Weights of a small GPT-style language model, trained from scratch on English Wikipedia: 9 layers, LayerNorm before each block.
Each number is 500 + 50 x the weight over its row's rms, rounded and kept within 0 to 999. Layers, rows and columns count from 0. Numbers have three digits each. The size before them is the row's rms in percent of the matrix's.

# layer 3 MLP down, 160x640, rms 0.127, rows 25-133, columns 512-639
095:528489469478506479545479537490451470560408586543505460489451512377457482516493466447556574527488503511506493484610455588579536495472512484473507540560490506484493508437557494505509439458491466407513479520503504539443501467564495482410467566569506537562388568550426552586485454547514487487530422548567500556533476526472428444426468406538505611543529518554451507475547475433498544517515
095:435483572560436599497500519489529475494471377511532529561473515564582530428644462584524528430550508442543549461509526373545492508478507528450417492542580578525525408521589552507502533529419553480530532525583510497586504490514562500451448438556537577501447516524501566567515511592462530477441532439457514517507537467505526515602629494520556537524393502480454545401520495467467586473494
096:538543500530524521451371549492530505505446477426549446533553410554422421464548531522633492481561494526559529497449466483546554502466499596497514506478582503431511389525459500419511496482416427587522445534488472437547514499521481463485539468443498529510477460504377477447504557487566492548494434477439585516461553460530450489567473470437530473458487551513485499490473515492500621376500
101:537473543465528499455486467465460472562445573467458516472545506491480486447538489483535448552487407416520585437448523503440509542496538495500468509510532529468569544583488462581432577476486489489516453485409521420560492423644519386507536454482531502450567383477514466448507532580489462439497515409538428478469577400518445524440487513541700518464532516475498424469418538486540450462561
101:524448478558520496490453554502485469540556526497516522456426535476545508579512464551559490488417532523512538467532515484560492489519483458490503532456595543489418498652502524558565518455447493466397528487531596634452509518463442572543545514479483520399512552481590462522465545536463486431492558441527446496598637545586491544588478491514542556530538502477528628483558554520474397556545
103:396551437505500519523456442472397518552558523503462515509548426501581526465444564510536492459581439402509478504534477441530518520441358520463570468553489482488441388398508564522492469494529504458439510503556477476492570449475448501554470421544457431554561444532510459485470564480434587486580473504516387578524478414478547513441463501473523517471546546450451401503515552454523544467431
101:475515584496535529418579464498552444512456547427511486481445471575598521508503514575557485495415464583627501381468490513466477564481512512437477479481510466536529541490507510479455540556418505480522432484510516476431465514543513446571533397496491597603504460521465468538494588467491546483563594480623494477532485491508481481478523477534551533490458489543510524490457483604486508505433
100:500547440481479525458518530526490534507475537448459475557502476486447533544499445502498447588566498482477504450545476495451490513434515472477496542488508528487485566532398484501529496523513364446453508423474466494451540608511535550433389488489508530621463570539437447459467453410436490519486498520510439501480486511532454537548466503476591480485476522535499498605523489531493525543534
099:514529599488549398463512626566463465504541507506438449454418602520484504510498476480482495399514448549647520476540470579547554541520455458528509528514512481471463495513431537471533507555543539470477514528508522538533485492394553541526576520523567485588510539451419471418476489514391477403478475397589524510581629525368526478581538510546544488453482445535415478484528453490512536440520
106:524539491473497463523543403551593464563406612484577484524442490549552481548456567532502504424554498484436393576536466543439446532459467565499459465497446507523504467509529509465525553430531530432429458492440467546477574464504401390547376491504472482589536472461530537537474543499600511481574438565614532479575439548626442511518464510436516515563507553476548509486535572586472534519471
099:552509514547529489515527520457481527476578427541514596427654516433398495433558527560506495416479533483499490569514508491493536485430568480526471525499504481524540507437490487542491527505543565520429497538485506435471389507484476478540505472480522504504564528527510484469441540486537534422505549620484598545480561530535453491530539528496559476477482559470538513517527443462511517455470
093:434501576412469505556580627535556574583550469545574482508434410415483491409502509542501442501531503545537458490501535494590491575565546540482459592495581468477445533463515419616464461534467515513542496528519626510546458471484492536547456479577553544435450530509496411468476537479455540464458517422501542477443534473475561459487461508496538457509567542653484519475491554544586489513470
103:414531387531521542409494546483468509481504508486500430426606489487423442576485506517482493510536552505412456531548500483487518369491570477485505342541425428461362503420490527448550482440527484440499493476569513436475528442465452430504428428456493522553495542501504502525566478458552418502475416521389507508487335572430571506428448488526538489408527476521482495605507450495489453395433
095:525490523436542563539503404537463482527413520524458481559541498537538579537460588498577503422459494449457500486545476521429461512507517416525437583517519511563460425460524488571477690421447502496495523534542420531670576517543489478589459521444504455494481531497527518511527456595518476397503487547507474461403553582462537424560634471424488550499501486443529506508469491506461320508489
105:576525475582508522495505550467569486489539441519385529541465545528531483584446464416492527520426438523464536481477414512506445487477532462532588532499507535588539495565521539552504458552489577491518540572520504531572502449518487511506497433500455503550439512517523491382580586556526513542498510514588515492541446517521535499564553495427506580471483504594482513482499439538495549517466
100:537520457468439469520502548490504580517541430559546466521451485575420398530535401479532483637462498506428437367506471455496522504485411429549521539490508556477484445391535551537567481490491567464474551550425479584562518478432504477517502446536518538479639470441478493499549419362393499539502510439534643490521460492462538491506542561487543466489416516513453491423531478504451464501523
101:574447548604458485469537596537467627469493323493479478469539557532466415466482528507486462511512494490433447450547553505543605448418552510522504464503494429444480507469562560476432511562597426504451476451471512544412436465495555529431489538404548437501486491491459399517487540502528530438392449603487513483535531586455518540467573542523489463522590542467472434547448505504569434496470
098:488495528466442454534440531508437455475609468450484456502511525557464539449447585479515437560513426519527531498448616501515519537446517552536519465489517500492483662428499425483519461542562468531490386466482447446489562448554538464454561484469521531595557536522570404426546551498521469488597453529461584534529515575549475494475420447499508404452531453434554538546472554582550529524476
101:473528446550435629508472565517489551543540574447550592598582502473443521624515513549466508544482461557533510440541444419449529399428537498564355493532486472511510410549426502574483505518485526515464336517461429489544443547482482524443421480517489408571466501469507468461482575551534481561497421562485424487638361593559546498540516520470389420548522497554491564445478513597456559507468
095:611410464441505535428584413537554497408476459386421402462508519539502487505475491536563515582500536575576585456483443548448526509480610521599536508529498521472565533563560549362494440526495500530491606553448545426409556482530491452449513411498523502389476464556479502535552526540480490455508509536572374532536473483472446481452557534500632560579521520460515585447571620455430559483487
092:490592459480529510478495499462516548475537441512583519539599469445465494546528428576508541502474523431473511431563529377533456518557549498468537528514667458501505462456479584513476461522508469466525518525443558457443503538423520525453433522505492634376552502453437595538531508583463582520549566416522411549466470542593546466526519422509415452452488584562460525500529510459461504462546
098:616503470511404505504465507486516507505531542547430519593373494575593461527405429476421566491529568542510450524559437450434576530463486493465525458531486526458513429615553474541495476489497536531519575400507514472565506602531461470400479446477530528583520511460477527474420460552488506494550506444570475556595542530483600585590487482556566480456438476514550523437534477468578554476488
100:497506536415555482472512495409447443482485626480549474506467496533559445543559535480521561524466546482496526573522434488568561493451466556532382602600441602485501515473458504490494539470382479546425480540507498495512415546506494536476509465566552468502559481520473439489497526450502496453553580490567523470485618505408472487457560490396476547517455597459449485473497480467424451486501
089:523481573525453574456419518524471564464453469544549615550510472506544524440474521529494529544465501506487437436528473415454491523463460526496514438467573464452471576618512555470523418550475417550597475458544440471433533577481479533478465472577519438442463509537526542516468523547497556541494605411504538515502432444477374441457559516459416455626485555472459537539519470581456470470581
094:454504527439432557468554524503501558502478540421633487420511533476432606568469576428506479446550526528586433514513512503413470426550442593470590445463531466499517551473474477523501526477452595492474456490502544488490452492542438485415469450591533406559498517491498516528461498439543457522489584491478478447496621475574530548521385398533526531517408528476455603527510493611557467592548
107:490503567450557533450605447479589445510516488522518472445448434532479494460542428446547481433504453516446451453524480411562481548532479437482477454511502468576652556554584547424443484435553460545458524498447573520478498506547530467353440440563464543411434548491545544503555546488504566540421531496515529473510466532512495499453512485496414485473464553534426502452445579497455432494511
093:605487540485459557504510499480482501521483542446464487517440500391431505586545483386454552421469518544451508425454529567492518488634567434457453581494446446499488451497529524479448542561535435504464507491396582516504473445529459434525587463483555535498410505477524472571531576492405515502546465543444415504509614477466551575422413491565485491481584534543481512583525535491474500516534
101:476457469550500432487469516498495459476492455600506558418555428496505532494552598478510492441571471502567564487361514524540464580583484408475482498475602549563492635474428422528504517522597494541528569473533490474563575435510540447387547423548513527463533473517476468513565501447460534520526491449507523478517538487516480502533532556514534487578469481522484595472546499570418546373532
103:530504426492590433496438510409516544480513618489463493596526491469516426481517481517516543529452567412521469623559534456489465507558488472437409539472438456427492513528489472538514393431564452456546429463501591428498496424462433485496448507513526576526509554543480455467528536579589504453466382616489536416520537549461482508474506430552465483536541493476556499513553514466506461563592
101:455543569572530528513523557565503511403442594450568490500506553506577496473473568524534538516447519487534505497564506545447465480489548547512443579437452468528442569497496449570566490545539462576454455492480480482390508525486524546420467487516464401563487586459555479532493520419548485599500481549532477460381583486403601526537513435536470529554452450457633455404526592560498466451469
099:559512474528536507525408569418532563433495565472491462480462542442483476411524549436404506391503455467492507524430457486534468396415513546455566532472530528496536451462477559528504525527515515514463473563506571482512425413576507510553540477447517522538448543519490450551499507525493496520439469545556532500597547536477567514621445638508515458484594481507545542540416475490496405553477
104:491534496583445493591486568545446520440528490490386432507515460509461496507490397457378513523462504487545495484550490616464490532549497566519445492487426486434507486536507513501444534465482475536615524455539484567633533515533596495508585460452512502492488529502540550512518468555491460550436397477551450618550444557565515501454541537488553578459565453494522450435519576490455462529586
104:442477436566640473524402523459561508500518519477450471523599465390549485446579579547504477386555418547562505700517510566554521427478446449525553660542533609457525498455473505478532451503529528511546503492597490448452466480532569543487445493456546473519532468483492555582448548437433540584510492542556395529493503475509480563534535494528515512482483528451575497393568532425482526524496
100:545495516487490522424537538501441573447550500489432456467525483471461518466474410598468465511556513548499497633531510532485474430573527527475411558512529513555471376497471568485562566434514545450486580490557517599687507583525412490567482566448490573596508444500453513582493467543491426488554526492478523527488413528478528447440567538506497504576477423538484504493559504484462465541540
093:549410530505548477551522495444554467553482491482432473463415566512474568437425468523437481471454507464486562387412523468513472465398443531483557451515421458605502438432497463503571480446337361509559472404493472564541395515480543442438522591506564445597536531493542487474499488480435439396509456362463519462469526483476525453518438508524482433551486396444444434504503498491521435477467
100:519430484532508478459574445502493533497426380512540545426543497548462508505496407483466466446481435491484502564524420478624537493501505513506434507494475528476432454412508509432502448553489566454467504518517418471555437399493528559383514550549527560491525501460554479486555514499491495572597487540430492507427444562525545454593472496427482533522515423526497463486474552502591491529507
096:540633499483529497490555414485555514462477482575560550603422548599530535535488512589449524533487445547484440506448400503470537467577503565578534541543464501503494568465486472508471521548531480517557492497423541430570430453478516477456566522553512551556429478494553491495550505460599538418483414465497635477474460462445413489560525463515576567516499494520405483478465541535433512592460
092:507447416413590394497530515437491460485421476455558521578441505497453527558367435442480528442451462555460544571436501514463416465523545514518341569459528450513541497470469530531491452508505451455422508410554532587467489380465416467497561580581482583420593426493477533527522505433561532547422563361469473523583470464439421406507534523457520524490417476529549542515531412476520479429531
095:509471470514529518453427530516516496403507485544532457489447523554576488534479550560473553494481581519372527461477567473499483472470476540527478514483532492608474424509521507493442576512557558565432485416563498546483485509484420428557484429542510553484469582466631478497583512514526533515434556431491561541512615468511435429530563575556502539437441566569531576509500493514530489510470
096:448435464524568543475467518442501537419438622509582537522483561486492443461519547501480460404503463511389481531464497485483604452529533529457485407603493506493574449472510416506452522425491522495414488453503523517575616599544488432600491486536518551503559541453475499474487589512502446535509594464485575505464512478575537490421408452503508433420491543516480530538401470489566478540494
105:452516461506385497514437596567499483577533436503525500396534472455492548473465469500521437515513448491467523490486596562547429441459600515493468474453486501568572534447572469449541556500560563537402424595480500548429524549495505492386391536552520496632495572526571505531442468547519574556518461532455513490527631541500489435548529486606520412457509510446515476524520497465485485498452
096:554437570540561515451597533480472569506537445525459497471534514470525536475437463493416468458483517483576480543531580510589451502434493570489490479497489526529496593527462484485548492505503490474569459525534592415484471419498526574524495525493486517582471521497515505553419578556497538574430530503574613436595428506500513401557508564462391434462597446394445517625513490440450602499451
102:431581522535451525412520425449563450517493539451436528447525443558458512508404527525542486504463468541513458491508468518501543463522384511525557519513502520524569478550499498497516506523432398459549508541584470427500428416504593529483586582517517448431431447531475452509451489534468519457467532551385480480560415509543523530491507514447475536488510468404511526528479460533422386455490
095:638517586398436549525631491561470500544496484540503492480473427491451530471458436511501431477512466492556507672544516522538491507490526549423418375431491565477496575551439357548515420506495551507526481475522516504585463541558522511552436473544472422536574542492406493503441410428528471394547510486413494502508513498438407510497464453469491522413465448400428430611445515459541503539515
100:550469443532498454568495457500477542513484438517523508535480498541455512539533476478373495522412515494499422536576480498507464556530413515526438457487449538468535468465492445509516451396429558537526529569529552461541458542477470515460417521429516401423545476485493538482499496506490559519501512410513423518482550474423506507506543568504518488576590480535422551512498443486439500530446
093:432531445513457463514400436489544507508462389545511505553479553514560439450564511518603539485472397496539502528456569560440542408481450555462544618399464506461486412539530521520456502552473552512589539573541484477490473578486547476456520474538457445461502445542422476516540401573454456536534393532494577488554365465509524444484500515489445502453569480439545581432538513521473518486477
107:513507587488565525542547474462513464599487498511446413434500487664545585523478456407399476497451578428527457550534515494552504587469530576560375492516528603573476604489519420546481506546369572466464419557494461540496524562484477520405515470446488503447546583510625610534486442500516538562451472569445568513476528516416633534481603560564606543450444552587430579432449574507452403461554
097:456493503524429544447481578525436484478411545563456485429497505577597501539506524568488479482586502486329506518529467489474414559509457528451460397510566584502469558475528470444488548461500550478483456568506513551457526467501468544480582574499501492542488512562518546562543468458466544469477483470471478465444545487486477450447484450566518531415480497485513364514457489508506455484396
094:507461556463552502509476523524378486511502419491470522464582513510427492468544501505509522530504519481505453464613420436391560502563403445435563541466614506564497367471465521499457507499494519500479511595569457525468495481518473557455457522532474478395428484465471558497586546506584485549461619426586520556467433530435500464468511492437524507522505483491423484505474514445464540488483
101:581438465517435469484554508495538494522542430480570427536541522484510544459493534562491469467537504511481491444547560403439509396557450486448462488505384586500450520718580517498482443541562523457491641579490450562556559554457485609631567494527568558565425567490557501480608482483427600475513562386513507504408535473503539487499561489544522524580509511512448512405515564517507574516415
093:449489571554543528484447506522532462478510449539507512597606459475511582446523568468531552498611513453527472542463480488544452541487530423402476480531498480498547514436542501482550454467576505505548532534505571489511636624428464541464518512418512482454469499497478490462569446467537478538506563561459531476546635430488534524500450425548529515484524505509385543517452430474435492560510
098:491522430461478494621430432513525567520532480501525508558529565491538412492565435490608526555539482508515481478392604448502454540506409455512509526514498455522540473541556482500513551463547469588413380437482493545594482569510463511500644461434499565511469588507426479456550510482475523526551428473539564490422522488611526547513532455539507380536523530582556441475482611492488608473509
097:564532507583483521437452580477523488505533569548455548554489498424516539494423612455479579559622544531546492521476517497497475505563621508503469538530333474479461489559429541506460512504438449553467511525499442537493455492494520538504427585440564515428471490533458480445540513491487462497535438589553421521453515593457497530528517507481522431513583472469477593522512561494544524569469
103:501595450512490494479478437552568501515508471622447466538474552517483534559589483517472478502457466515475514389531497438444552544432503462487566523484540476456543395493468517558557581586584534442526425514583541436513506473495463449551511491452515416427465539532408532544554532534535444511500538482600441454432530471540517545604472458411456539484492597489556501451490458484474479485453
104:413501504491559493527561474568487466524485533454513457479484498458486493495350492450523508510518474501418520433496444478505553477585521589523582483457522505542509572538453472516502473449456497516493612371519459561373508553516627487441521511459442453469470508512505461447447501538554552428501557472488535503418524469450509389526476507427536486478407457555510521497508337594542441515575
100:455504543490484496569576453447458548479478526500514539574509554564471490470406559510568462552578457464469496427399519376442445508516476529463475428536520512502406574467487501379495523468518440507473573467488501537449580447560517501495429517460496557414492468509491519486464526420530431454533472437420549480536604483509491464420526487549601453598466428515468480494525484434523496449527
100:360491570507474445464410490366456538580572562528510499474566537498494502551571449431536475614436502472454434474578508540551461440488479416484407488526495483485398436449442518440439498495422585421520457528481552524565497525591431489438488520539510390427492542523433510488505528413446585482446461423430485522513388482490477500522569502556416559433472543506583479496477544480551506529356
097:466439465530487499567520415520493516458545532478499520559434455505450376579534541463546486491435544560418419596485445451486479491498511536359445477481482533574494422561426433493520503540490580531462532509482509427618467537503561501459508437465498476489472423538544585449569549552551553456477421538622483508495434538483465591493491457498404482487547524446478489444489449492488536601480
102:540534481470475504457498492496555446531512595535536483436452555515539527537658531545459571535470445541515524497445584475544482566457488522454585436471462387511486540598504551496478454549496533546527590511512498551448473542461375427507519503525501466538584544564432434493522408489516495574598435457487587489520490414465511498585480497451472563497495493542478514575525512569438470472545
100:465506432416498470456450583503482447534551483499467532570463503499516422429485389502494498423603381511454526513460445521550386479517526479470570422518449536408500441481494456602507460360501506385576482532406507506491486426506459516461531428500516554506520496574484468499442509474450449629545423469489468481538542541513468562496489484509446558546487452569444473441580493572526592516535
103:574461483434475505508553454504503454542474618510445582477374494482432543477476397440404522444433490528489511463489506494607553467574503521486497478478471569535562575431397468455529456511528511496532570519477527490565531474541494506475500533558453493471501513439582483504366557494491570545504490453508421530504492506484547553572535553476630532482545521503464415455532574547491467462521
108:441548453436531605476443581535572507641521510522431543558500492509548467467473527461557498549495555562473548536572499457505510578475484551449476570541457528497522428442463544486517446538457458671375413447603540464386473485476547540522540467517546550441456581476516570511549453553569518521555515471482474497509425527548502581470521588552472514502553563536558491459493543468527515543491
095:435509485480525456486472522542515454469458519446480425440410514529472545565556421504506506463414396552489478498637548465532458595478532507520529524418525481494400449450535466553476454511522527436523473485457507496523539509416535474419412472458453516573504503429551556508518545546498463459564571541533604504440506480441459482511518482473485548606451397588504406460516523488517533492532
101:414524483528401531476529467498491436466504377394516506489494480519545548426434481459490530499540502433649410433494526439468507457513518510535498497470541443455492511506573473422483521544410469494531531533523480428555507464487522509549500474465498437502481369502403412471408518525543537565549565424393511503461437512518516445477481498574541450474450475508508482536485482498523446371514
093:523417527575499499567537543465513493442493488562565466543473573423421532422455516553404449523452515505562487636496431555525492346531516456482465557519400499468534474401445521505547483540554503553512453509528503505424496482471522548490552485450499529498548540504464491562529422450584546491549557444510505416502464503485505456417524531590443561447467588453480519493505496488519509396484
099:579429571477555456518592563521417500506476548471487451462521471541450530511483448422509485519448499450503487516554547590595490521520549554579556461524511567505479503525569527515479523465486455498448544440517399455561543491421488522470556454497465506487549476505479382545492429440521516488517523547554558529553548522430574438557492516581489423534519521543492499535507455452433507500475
099:472551565514490449455503486555526476529504621569532417560558501492484559554455464492461555513439518471513562504556506574540477543492605527564451549456389573429470626418519475520472543474441525464446559495515529471576442492541504518478460561549494442540594493458504560466530502544452451538540502405454501521477505498535572619483463523539607511540538553500457542521554495468575511431560
102:468478616587535567557554413526494435429494452444591442600409456417620518530486493433457609477452528522560459534471601543599454533466464533571521467515400583559562488482517547505450530480561468457522431507531464427489501568453521457555583465478472585530479635512579432537590516555538523441525487530508485510452514500527519470554523428558504473460504488536544526500486454578580491565539
101:530487480476405449500514520504460475444484499479552549468484548517489498545390531520458512538551560447486444464563435572466549488552484621563529578466497564581488517611481527460488507517440581516553504559495483557539552488462607556480501444452519511457418486537502478492505446476504492562443547545458495517398404457497452507535456582499478444587479612501567349493504475524413453524615
098:571522518590434524522570417509479462460457560544553407519418443511531518549433457594569408560482528428565577371468511558531525483510518399494530467485475477406541600512549493551468523568402514576535490453503516467555540473454544461484539586397414438650593607520496462541502569468513468520562402443458522466473470502439521512515404533429584424423443527480475544545492528588449479519450
099:375488587495384459449511474544459579483512534487503486478492503436579543425449532600479386607450531508493545620540448464450520437486475537504564417496601542490500442485473474516455561490515506390505434556548546437538464457523475437574413461530502500431613487475545498535520495522566467523460572498424474467478521536518545561572470471600395391550479558494496392490544489502530421520557
096:520514489535666493583371515489491510470591512548527537508592551580523507448559540529416564425441548551338439535517532517545495468553446517513493475543439493432519450481573472516475496504640507438437454622483504480502535480482510521387495525516403491584490520541464535452510463518541486567520524567493479519475536510539553550434497475537406500420518473500538364433432506507444462462576
094:514489574531468547429465534520561474436482434449492513423511506507498496505510506513488549518587564482488435463431485415452482349480569525415498486516595473434452412426527466546484437478465562483506445547493422398361516485432495499490411512431429554539488500477395536493424554460499480496444566509492549482515476515477487499518443465558463492595518579507529471549494515452504523489543
095:396574385443368485575526429548531452481481582447522514450517421443541521467510547513527499497472481546475475388439498578468540484569436488475526542562414545521458465594539450553483454546440461498446498428500488500466534482401498517507608497434485535645407496484495506465423503531469559607518512462479471543540479449620534518447546399426467447467549495532606480566517502512528491494513
096:524496512544484504532518374491494544474457490576478491444557534528476535445420569471525512547464482476489478495442477534405523415568498388515516477538446461501432587467517474476472541527517618426486514447524491437452494505477475523643536557480463500407422481502548527453458496444475509465429506558383592483522418486494464495459486466420480428440461423450557605533449504462519362528549
096:514529498523573500606396450548467484499543445513452455438448490500508473468534456497481485540433463454458478520529447431572477476488446491538503463532504489506502478489441456505533497431527555581463564480503470394488497474507386588442446430596503464413509492516526575465422546490431512486512501462439397477547432463509508442357496455502395429495474512507485475483514446482496410481522
105:547521477496413541398449473574488468476533551482481523538470495470424430548580560440619491498582591535498483441479535425577465539464491432527478498539544446488487522567473480507497479538563528414531416527581573466548538501571528542492525506509480590437465502508403560543540463407441489534536513544522496490421559450469435462503452404510540466495483591450483464505481384495492494509449
109:509528487510463541496467500577538503435464527504598499590548504593431563542574494538488514521491505441558479478414433529541440492396563494580569480465604492530505524531521571481489474484506447536492416478458585488524504509491573472510476511494452482521489538541400560506525509561433467496546468443532488510508461565449477491532496498497510539524518536485545533527539448473406565422496
092:556517402545439485476493597472462441492470497463465486513526520531468469479432462500526493449533468453587448487514394605485473496502519497627485464392443505443432533528521495417512520494541555529509511491509475528590418476361501466417547471493474525450422523475506554519535439476423477518401507464498465589584474505594588515474481436426461541461444537491575522494522532501524480432547
091:477546505439470435486506497508408595508476445606462439467589435509535447528540489478504506538501510467641500510538581556584550515562485424487414517558433483562599510399587568513527486493468514467553501526519487506474524505539565508434506546505482515525500553478536457531493520486510487533460571595464531498523460503467469486437589523538514504489555413531520493513556537467527535380625
104:503483500369421527483635446455486449495458538456477461525542439512536511504434544564538533427482506574420444590496425456501501508495620518435399477483527539484523534451533486512475472505479456468421583442508482590456544467435506493463551552522504452491480515498517521468540517490451454485464471472541545533474539468452498423451506492472506570496513469497370490464484514475521525539441
105:467479517500579461494461469650574485478429516506457577506534515485501514635474452455565446590418556569497523421518493410480538508529532478532400492432419575530526448488442619561546544527366481510537530449488464537496508482575531474642492523512476439500425549482372503485468527476334560492422466467560470575545568473562508564528558468537487579570475473553464485445479637498447561468444
102:522515572476473439538568505459434480435505444463388438476519525475480467470583515523370562507434536452449522520530496483405427418551531491505454551519473468480486379487457470533452484470540525528532517552420462493640515522646499453403475485447477491442496473502444508481574463522463558411490511529533546501591478521358556527559507473486479553440402389536510463480563474552485539501553
097:533440574571443468496537579530531528493522411404557528521520563574544505494485550511582493552564438444455394541447462425426512510556417620554538486474554464450376501513454477457525542454434445596434551531511532475531538460494563521464539584463488422593530461512419371431551471522514467578455497502428435516556536439390568525533512499494482528468523529496514439427538490466497558510490
098:478541556533507436523515673519520511462462581466493499483538565496478529528560441486556541554544478571540500589448541474507480492467462514526528478544454495549486611554498491434476475537408595538491557482503597524476428601519496572481495550480477492564573502506483536513448521488499457507504615469573481486482610504545531425512538586491453528562534496529522543524479542608518613623499
103:542431568448459417546554490531441469561559486513509515445544535509474584403354514502536488485498573523600520458515458560505530596555477555474525488475542469534558515496492455569514476495497479491493413497481449509499448458421528490508549541441481510550539468455491596493453515405496538465553580612458540481451491471531482485521522518457402468435465476493451471528500473538456439485528
090:509528511508547494518457464472494492532536572538496548477476546496516527481441545499440482435428510485501431468484435485385470531476413550574546472525577521525472522468514486429486530523486567458536504491503486506578564542540549529483522531511536537543466438515507396474476487443550565535573505557450542457491519605483407503491468512523401504467539473597444561572478450502519483460474
101:486525565474529574537543440425531517519496440515525551513424473498480548437478514544475460498505483527593587418498497454415513559466502455481509455501510498498556568516559484513450522490527450498460489443472494529454504529462573581471547459568540623420511535497630488428456563447493520525565477432519515474517537597493500498475490510514499544501547526527324518530498487563508524519478
106:553550516526580486480436404495592471486510598557513540573485429468567555509617438475398518507429484465492601579549584585393553487419502514492528639503562530475432566520505545575444508500469501498552536510442473550460515485525519468486460502524479568460507440499526569538568470513561565535552536533517454463435475543508457494469445455441471513598430536483542527504482467533518468529492
097:561494509473382493543428477470489524513520601456508512475567477435517488559562468490443420533448513465458488513531413390535530410440520590445515613489534497536519510525533493530560531568488570442499399419492546465477528484552547430459496523515475415555520457440550539506438435556495446477500464483452421524514529520478479477500483399497506510422555419528483456490523492390522444516349
105:486485544451423446484546524481524464521514466658525550550497515463472569438469588560484607456500521499578477536500497556541622534463488438595492533565555467551569470493542562482517482545603493528474564455616506545485519527501467503403554510537504566542485554529376554508377611507528601474543603524573473494460445451485505566537558551466581591503539461519482626533483495515504469518542
094:467557466545503550511583452539569538446542560450540549424478516445530480537612534489539588426608409453466547455467511472477428455381477490542467553545529515564483576537472507531521583554512500531387446459473552468468485511532557523507404463395481447548538551474481473395491564448463521532573371456573572528406524544505447527548423437580562569501517463581438449530553557547554477467437
100:496436461371480386584488519553547472428516358505548536426472527512474515462392486446487474582608416457423555485416481458365480491524530489524542409456524539550452567424478421522503449408490417614471511510579475522438471394586484470518449462505549510394562490482534539416487466543474463545489517438483516525446493489435493477449447556454398537556490534470428573451577549540503498500546
093:509537467495481551416570435490485467553528540512505460501501469434508480469419483555562459480501545532391534469457458531475529492428503464511470412493537585478496499559495437485497479539538477501483495480429501522486531485527561451542437494461502565570481453520509539474459450480504495482588539503476390471575506501514459687413526523401530524514476503492447549459522456518452488450499
098:510439493439499439420528510527522482555533349503502479398413390460450489546487456525595496505453487453559540466442513545520379548612586478596455495511435471490490480486536539508456511523502490484570502425502411525551527373463501466496466490558519507575475577454458464489664385468416523489445570509469492462443522396558487424433366546461533424549450506470471404524472491444462566420366
105:466490517506487495560510531560524483473458478544422517573492459386546393493583541537573593487497566567472484690461418564497474503398451521455478486575383523567520435580471536516505464432547503493463456415543476488521503535532537499584439483485486448487441525468526516500569476527445471446471438598529518445484406523436573473533503489502437532490567557486556412590413494501489548563501
098:479482540473370500549557504526490549643476330438603484421487545620426518463483387502521414524477524459435498399457532535477486534540480502508435473471549520467522534474520537470468524491431461455481462597549510503369539544565530452540521444532499430529539535489418533519449459557471493397473443481509472433518469593557542472476448515505505540480443522467521465509487477489516451525533
099:561480502445576594418534511500473471483516452514454491550544491514523582439473494463562610520556480476486504643449485541479510510526651528524463508513426508466531498393437451584468540444531484536527485506551535494537500481457436477505470566565473541449472547490518602560502418468467495440500450399497372491552548445450491491527548464363503472444513464466556537563493439452455538402551
101:329504503543503494476436484435550455476467547453496574454485517549589442474534480450457476454423567509570533517518488573449470487430421488465604529478469528463509405505488538551548447454424440543423493513448487539464526481479459546479397527473453484556533549490637490543498496561489502544465565466515517534488476501522583506527395553511486506472475465425486504660438465505550567504471
164:421520499438419465477562486394480512448491468506560472424560532467511500438476490498529491452584433443522418575470527558549457469481450490493447403472478439477473513529543471439557535483448515483506545456543509402490476523527420406399567586473532516535432512521506478512485474435486443525497463547195535505484504476559504547508298524501537335461432434484453502591543498453533491484476
101:399436484559437420583414457495484470522405554475483469496484542532520567623664370459427462491434442509439479453497545481548509479449587419431613496544476360430558499482507476507515517593533513395450432571465516575465530530477469580510533522639486457547562415543561487524436504462438462541511459544507467446526494460602464446452591479580499535459476489469479428536419460457546389551468
097:565506508554520481596592421448532433503513506602511490581474550551406565555444429397442436497457535440433521575423452390541452411457431488500426520491565487489486548398553548501479405452610561551636558589515559410423505490481497406539533497573539482505560570509465533465536448517439486439472511568460571456468484503509557487484485495562438449568489510534531492520451451460479534513501
097:473433497445456546550497492524395508514437508407476493503567469403516569472398509516616518453514482531536469462466454572588418504468543488548518532461410440582585540556445555450524443474446492476431408526547436566414474451568563434544467560512524525487565450519528477477442508560527455344507556469552471499479488462472529538473422610459512468549485535500544595457485376422499511466554
096:482540455487517545476564500637405495473457502496590564522493465528468430477500475535436482590567493522546530571533555561486523566590478551443405563430540490456451437516515468512547515503526488402494492519522513419476487403492549515537550465501510507501449406480432545583468490464552494486502520570422521445412508510561527450487489576487564408535542549469427435512475489518521537500600
100:426508411525528562515369548468517478458534582441461448558480492491471521421537456437496496490374479528532522499583491552600503559501587499549422510561495511531558425464480523571528466478446501475465485442424484592451533520510507496459487484547497472616459495518605557478511551450477510454458458541445452521426584594638426494473366532553515497436496509569525501473547513472485399444519
099:478546607510546551428516473440458547542461481590433492508426468467547552525471419405514501512386563456491626498514507532476452565515549495506518512400470492601486608566588520479412531556523477488528583528406475480438442501561531508553435587512520489495478478503616494512552480527723525537437460561443501469545490474473531534435426544501538449602496439526528470509515569509403461485526
095:547521557482588410523604473490555402519539529510483507618465550478528395410518488422466536561464556590492465535509539506568493556513369444467567504544520589483510425583519521443491425558479546509513515524429470460598457595439588491523520512510531521567587504488573527437507470448558522420431548526552490545600489569541470513592573481484461502568570500460586520438467416488448538538508
094:430474546579500451499517521476393483527486382528511520508468469564509431498478505483536538465496469412471558429446387466554501534525556494502482504487512510480537454516474522488522477457508544498552488476490575517427566462424455607542509504477461505436621505492519473465480375521535450460492479413412497505424416497588414498544427509487500559464506474547568494375517478460549551507435
101:537404517487452595456452458463480548476411420531477393413549503562515559470458602421559490545558510518433475532495466393557464481434536455430558410427520470423476428514500493429520531478525484560509496545474444459539557505471373487607467524493520498492555430520428473449495497443505438541515473476425592474466559423463504446442474464497488402519463525441492450568482478523543485500532